python train.py --num_hidden_layers=15 --hidden_size=128 --num_attention_heads=2 --num_key_value_heads=2 --head_dim=64 --intermediate_size=448 --vocab_size=8192 --hidden_act="geglu" --norm="layernorm" --norm_place="pre" --norm_eps=1e-05 --positions="rope" --rope_theta=10000.0 --rope_fraction=0.25 --qk_norm=false --attn_scale=0.125 --bias="all" --tie_word_embeddings=false --parallel_block=true --init="trunc" --init_std_qkv=0.063 --init_std_o=0.063 --init_std_up=0.063 --init_std_down=0.0 --optimizer="adamw" --learning_rate=0.00266 --beta1=0.95 --beta2=0.99 --weight_decay=0.048 --lr_head=0.0085 --max_grad_norm=2.0 --warmup_steps=253 --schedule="cos" --final_lr_fraction=0.0 --batch_tokens=32768 --max_seq_len=512 --doc_mask=true --train_tokens=255500000 --max_steps=7798 --dataset="wikipedia_en"
Each number is 128 + 24 x the weight over its row's rms, rounded and kept within 0 to 255. Layers, rows and columns count from 0. The size above them is the row's rms in percent of the matrix's.

# layer 10 MLP up, 448x128, rms 0.135, rows 36-52, columns 64-127
size [119 112 102 102 117 123 107  95 102 111  75  89  85  98  85 112 124]
[[105 116 136 124 146 122 130 151 148 127  96 131 163 134 111 111 113 172 176 131  98 179  77 121  81  95 147  73 121 164 106  91 106 120 115 160 140 145 116 153 110 129  70 160 160 121 165 148 137 155 150 121 140 181 107 148 126 141 125 132 142 132 118 125]
 [117 119 113 151 147  89 167  75 144 123 129 140 140 143 148 126 132 120 154 116  70 145 191 114 130 130 126 156 187 103  77 135 152 144 133  92  75 150 159 142 112 137 112 105 163  70 148 138 161 164 111 166 116 133 114 104  90 140 136 139 109 130 109 101]
 [ 94 158 134 120  89 164 122 154 118 103 147 143 113 130 118 104 108 135 128 119 112 121 109 140 115 172 132 144 128 122 130 138 136 160 140 151 129 105 132 140  81  71 159 115 120 113 111  93 102 123 106 133 143 139 157 153 144 106 132 171  86 146 116 151]
 [133  97 126 177  89 114 135 129  68 121 140 146 122 132 102 152 152 101 114 110 189 120 155 151 149 140 138 163 156 129 136 146 149 153 158  98 118 148 129 135  79 133 122 132 144 167  86 126 118 109 150 110 121  96 133 141 150 162 134 118 135 122 164 120]
 [ 95 121  81 146 123 132 102 169 150 114 119 159 149  84 128 106 181 153 106 162 149 112 115 115 129 139 125 107 102 106  93 125 162 155 104 130  98 123 103 171 101 154 158 116 159 144 118 162 147 108 120 113 130 149 107 153 119 132 140 143 141 153 156 186]
 [147 103  82 157 107 133 126 156 130 137 141 141  91 180 141 119 135 168 106 163 158 116 119 113 149 108 115  93 103 122 107 139 145 114 158 161 168 122 156 136 137 128  71 149 113 140 107  78 143 153 135 109 122 117 100 177 151 136 113  89 120 108  93 166]
 [119 123 108 181 115 157 102 142  75 133 143 124 145 154 155 145 135 154 119 134 114 157 168 106 131 115 135  85 107 178 114  80  99 143 167  99 130 152 137 127 135 140 145 103 128 113 103 139 118 145 160 121 149 145 123 142 133 141  85  54 143 128 118 139]
 [126 151 141 118 113 100 134  88 144 128  98  96  94 146 107 104 126  97 133 140 108 187 122 118 143  97 132  90  96 136 129 149 121 116 154 111  92 119 122 108 121 143 121 140 109 162 141 135 134 176 132 136 132 162 113  94 142 148 117 136 131 164 117 107]
 [153 102  93 125 106 132 150  65 138 152 142  93 123 121 164 181 138 128 194 101 147 141 145 156 107 137 120 183 149 110 167 141 132 110 152 109 106 103 123  96 112 143 117 144 124 148 104 116 121 170  99  87 155 140 106  97 124 128 176 106  73 122 162  96]
 [ 87 136 110  89 139 156 124  81 115 117 131 125  95 136 135  99  82 158 122  91 125 143 110 141 164 140 167 121  85 146 168 147 116 109 170 144 142 103 107  98 141  99 154 117 112 152 100 145 138  96 130  97 124 164 143 138 144 120 100  99 109 136  82 144]
 [117 186 112 162 115 124 142 165 117 129 117 112  94  97 111 129 143 127  91 147  99 100 113 139 110 137  77 111 140 114 108 137 148 117 114 109 157 113 133 150 123 132  59 124 146 144 118 131  96 123 130 156 110 102 163 125 145 151  97 119 121 171 126 123]
 [160 155  90 117 144 101 102 124 148 127 134 135 114 168 121 139 139 129 149 119 111 140 138 150 157 130  86  95 146 127 120  74 111 106 142 141 117 128 102 118 112 171 101 121  95 110 153 132 135 127 140 125 114 131  81 109  91 131  98 147 149 149 120 127]
 [141  81  74 133 171 119 144 169  99 135 170 155  99 138 140 107 115 149 117 147 132 102 135 132 157  93 136 162 120 122 129 139 149  86 138  94 149 136 113  84  88 155 170 116 132  70 104 127 141 114 159 110 127 166 153  79 132 197 159 133 135 161 156 126]
 [142  67  66 177 105 135 136 168 105 141 113  84 126 125 110 110 152 156 105 126 125 151 157 139 107 121 141 130 106 135 128 160 158 144  97 120 126 178 148 139  81 136 127  90 145 131  97  89 122 175 141 110 119 105 152 139 146 148 111 114 137 120 104 126]
 [148 125 144 123 187 115 113 165 132 118 117 125 171 115 117 152 136 140  98 145 125  77 135 155 144  81 172 164 129 143 137 115 189 101 121 122 128  98 132 135 137 101 157  53 137 126 124 155 116 164 123 123 138 106 113 136 102 134 110 127 139 153 117 140]
 [134 142 145 136 183 107 134 114  90 142 113 115 154 143 141 126 144  96 123 108 140 135  94  80 137 124 119 129 155 134 126 122 141 202 103 160 112 128 141 121 129 116  96 130 159 155 117 111 149 123 153 170 112 122 142 152 115 106  77 149 104 107 138 120]
 [ 68 129 103 137 148 107 132  74  98 127 102 207 133 112 140 155 158 151 110  88 115 112 132 127 154 116  85 121 171 155 139 146 131 145 161 108 141  85 113  67 132 121 114 146 161 134 118 152 141 153 142 139 183 105 105 107 143 123 101 138 112 126 156 134]]
# layer 10 MLP down (transposed), 448x128, rms 0.118, rows 36-51, columns 64-127
size [110 119  97 109 119 108 112  99 109 116  84  95  89 102  83 115]
[[112 159 125 120 141  94 159 150 174 130  78  94 137 145 123 144 161 166 113 106 124 119  64 157 106  49 126 133 118 107 112 111 145 159 128 132 112 135 103 128 130 135 111  92  98 156 128 122  91 157 141 119 172 157 107 165  93 101 107 133 132 157 107  98]
 [147 114  73 134 106 139 128 114 131 126 129 114 157 103 123 119 114 118 123 136 139 149 145  28 138 134 143 118  87 133 105 150 125 139 134 129 119  94 118 150 131 152 123 100 136 122 133  99 149 137 161 142 134 158 180 150 138 158 152 118 130 142 153 182]
 [175 118 147 112 160 140 145 157 142 102 123 147  86 125  84 149 108 139 143 122 148 112 110 107  87 157 147 114 110 139 112 120 122 127  85 115 102 171 125 158 128  86  76 136 141 144 147  94 125 111 133 138 106 168 140 100 133 102 151 101 170 123  93 148]
 [148 147 128 115 153 111 132  85 115 129 116 108 124  81 124 130 145 106 166 161 103 113 117 187 144 122 126  95 100 109 138 117 100 154  75 180 149 105 133 177 181 121 136 109 126 120 134 131 139  93 152 127 128 102 132 127 141 152 137 127 139 129 143 122]
 [136 142 191 116 163 114 122 115 165 122  98 144 135 140 135 137 176 102 172 131 112  95 149 110 179 111 131 144 161 121  80 152 101  96 116  95 122 132 150 103 142 126 101 125 128 129 123 175 159 139 125 106 140 106 112 141 161 139 130 116 112 127 144 126]
 [111 122 134 158 126 100 146 116 121 144 117 116 180 170 143 138 162 135 120 112 101 173 117 129 108 124 113 139 175 143 121 141 149 132 144 119 118 145 135 137 133 120  87 163 128 112 116 158 111  99 135 142 108 136 164  81 132 107 112 140 119 154 157 108]
 [113 115 141 146 108  80 130 107 148 127 118 133 150 143 128 107 121 161 100 146 117 121 125 130 123 133 132 157 126 110 108 141 129 119 107 114 101 152 150 127 152 123  96  94  87 149 132 103 107 107  96  69 137 129  85  92 140 151  85 171 132 132  93 111]
 [117  90 144  83 166 128  88 126 145 126 124 131 147 114 156  65 142 140 111 123 121 125 140  98 156 129 149 151 124 158 123 137  91 137 118  96 149  97 129 163 130 114  99 172 160 102 129 142 142 134 124 136 122 127 127 109 113 132 139 120 110 116 141 131]
 [119 141 160 103 132 183 127 113 106 129 154 162 134 112 105 148 138 158 160 150 123  93 116 125  92 127 132 104 106  58 140 141 131  91 114 158 144 127  90 126 188 156 152 141 135  82 128 124 131 131 145 126 106 129 144 144 156 112 108  87 178 133 149  96]
 [134 127 105 191 131 104 147 122 117  97 114 105 165 150  83 136 101 194 143 129 102 131 131 104  94 126  88 117 133  97 125 100 119 147  95 108 109 119 128 138 133 125  99 122 181  94 167 130 121 178 100 118 138 183 138 108 160  91 109 130 100 124 140 141]
 [110 120  66 129 103 130 125 169 118 163 144 147 127 131 113 119  78  85 129  49 162 120 139 150 127 119 145 140 138 156 102 149 121 125 141 128  87 104 154 152 111 141 138 142 138 118 165 132  93 103 124  67 146 134 134 134 101 135 121 127 130  97 113  74]
 [135 155 137 145 125 116 157 153 120  84 115 157 178  93  99 129 145 103 126 133 123 105 101  95 113  96 101 136 155  95 136  92 131 101 122  92 126 151  92 147 159 144  74 163  87 141 120 118  94 136 120  64 102 134 151 137 168 110  89 148 126 144 133 146]
 [126 141 107 139 105  87 140 155 116 144 130 124  70 164 130 134 129 102 104 157 141  98  91 164 107 122 128 136 156 115 118 115 111 118 108 127  97 154  84 152 104 111 143  98 106 121 136 173 154 152 132 131 150 134 115 109 171  89 116 107 148 101 141 113]
 [ 95 119 145 118 145 154 103 113 113 154 115  94 119 103 136  94 101 158 118 134 138 148 130 150 131 163 129 109 147 156  98 117 147 136 105  84 127 120 139 109 121  79  93 134 112  81 124  89 122 157 131 148 189 125 142 103 122  78 113 142 124  80 160 128]
 [137 147 130 151 124 106 190  97 169 130 109 118 146 145 133 122 100 119  98 184 176 147 127  90 127 142 121 140 159 141 109 142 105  90 134 108 132 155 103  99 152 131 130 140 135 148  72 108 161 122 149 124 134 184 131 118 140 116 127 158 139 108 132 117]
 [171 144 126 130  83  70 105 107 112 183 100 113 151 146  95  71 119 121 110  88 132 142 141 115 152 111  93 106 156 100 115 112 123 156 129 141 145 148 132 108 123 103 175 152 157 135 107  99 167 142 154 112 115 130 154 124 123 163 113 166 113  84 147 130]]
# layer 10 MLP gate, 448x128, rms 0.13, rows 37-52, columns 64-127
size [119 100 106 105 116 108 101 112 108  89 102  89 102  88 109 111]
[[154 139 136 134 127 100 115 137 157 142 142 143 114  83 158 125 135 139  74 150 146 112 130 169  87 103 109 107 162 124 143 132 144 124 112 113 136 134 130 106 120 126 143 105 139 138 101 147 126 144 198 125 119 142 124 126 192 136 116 117 115 125 155 125]
 [126 116  85 155 111 133 115 117 105  84 105 141 110  63 129  68 169  84 141 120 122 106 130 138 144 162  87 171 116 109 154 197 126 109 129 126 148 146 135  93 139  86 164 123 120 139  89 113 103  95 165 126 150 145 106 155 145 129 107 111  91 143 150 149]
 [ 81 127 117 155 106  87 113  90 145 131 136 138 105 133 166 161 147 146 123 112 137 114 172 119  92  87 107 176 135 114 159 107  93 123 110 127  82 122  99  95 144 140 116 130 148 148 119 119 147 166 158 128 153 126 134 101 158 126 153 122 104  82 130 124]
 [ 84 114 164 129 158 131 131 179 154 190 126 131 118  99 133 110 120 121  98 119 115 130 131 133 121 104 105 122 137 133 119 126 111 112  95 120 110 163 179 123 116 107 113 118 108 119 118 128 145 141 186 139 147 139 120 134 118 136 130 139 126 132 156  90]
 [148 128 155 159 120  90  94 129 128 118 128 142 151 100 138 139 156 126 113 114 149 121 113 148 127 137 136 169 132 146 138 164 159 115 109 123 141 111 120 123 117 101 128 128 137 115 139 175  63 103 127 132 146 150 146 100 131  83 131 137 180 151 185  67]
 [120 105 142 141 115 113 129 117 141 126 190 109 129 119 158 133 151 145 123 133 141 109 166 136 123 149 101 120 151 105  99 118 123 134 108 143 148 149 145 155  98  99 146 137  70 108 111 125 138 175 168 155 156 148 149 148 144  83 125 130 125 104 107 129]
 [ 93 123 168 143 126  85 114 149  93 117 135 154 171  98 119  51 148 139 146 118 136  93 115 134 160 100 158  76  89 110 149 142 140 130 107 137 120 129 130 156 141 117 104 128 167 161  80 143 138 149 139 144  91 135 146 142 150 130 118 123 104 140 138  76]
 [140  95 119 117 123  81 129 117 146 154 142  90 153 110 154 111 155 111  82 136 158 126 156 152 132 121 148 139 187 102 104 107  93  82 131 117 101 159 140  99 133 109 149 172 103  93 147 137 128 136 134 110 140  99 100 135 109 151 145  80 127 126 120  88]
 [110 147 128 158 163 136  78 100 134 156 133 121 150 115 128  87 157 130 164  78 143 159  93 144 122 143  88 174 146 149 128 104 120 103 153 122 131 115 158 107 119 135  83 123 109 132 110 184 120 125 162 128 157 118 114 162 119 118 180 110 117 118 146 113]
 [120 144 165  80 138  99 134 127 174 145 165 153 143  98 158 129 143 138 135  84 119 118 123 131 163 143 154 103  96 177 158 121 135 129 100 122  85 130 133 105 124  88 160 157 186 103 154 171 145 148 148 119 156 163 124 158 119 126  98 124 131  77 135 110]
 [121 108 125 114 156  85 120 118 163 126 133 149 133 140 159 138 130 122 104 117 137 114 178 155 170 111 145 167 120 101 120 133 136 139 113 127 104 164 127 140 123 131  85 135 108 158  73 158 124 108 119 125 131 144 154 113 126 122 115 117 107 138 140  96]
 [124 131 118 183 133 137 131 159 155 145 150  97 163 106 156 121 121 131 112 104 100 104 133 149 106 114  95 112 147 115 117 116 197 131 156 126 115 143 115 113 138 130  78 122 158 142 128 119 130 132 129 139 104 114 136 114 108 108 165 130 113 105 162 126]
 [154 106 136 112 130 150 132 113 158 108 164 182 106 124 123 144 111 117 106  57  88 167 129 146 136 172 105 114 163 107 148 126 137  94 124 122 120 136 120 128 136 154 145 162 119 144 140 120  96 151 133  97 110 180 143  94 135  68 120 134 135 136 149 126]
 [ 96 166 129 108 176 134 114 105 186 124 131 135 131 167 142  78 129 117 117 103 186 117 136 138  94 116  98 142 130 116 136 131 153 132  76 151 118 122  92 151 118 130 106 157  91 150 127 165 126 151 132 128  88 158 131 108  95 145 103 128  92 141 159 124]
 [117 128 131 149  87 127 121 159 151 139 143 132 131 133 168 102 164 149 136 110 144 117 102 135 139  81 133 134 130 190 119 168 106 111 124 134 130 144  99  82 127  90 140 116  77 119 125 151  98 125 136 100 152 144 144 132 120 109 156 100 119 141 152 126]
 [118 106 119 182 122 126 107 120 130 115 140 163 146 114 147 120 166 146  84 125 171 118  75 139 123 114 127 114 111 148 148 150  82 124 133 158 170  85 115  64 138 154 128 130 150 140 125 137 114 138 119 135 129 161 143 161 162 155 147  97 113 161 180 128]]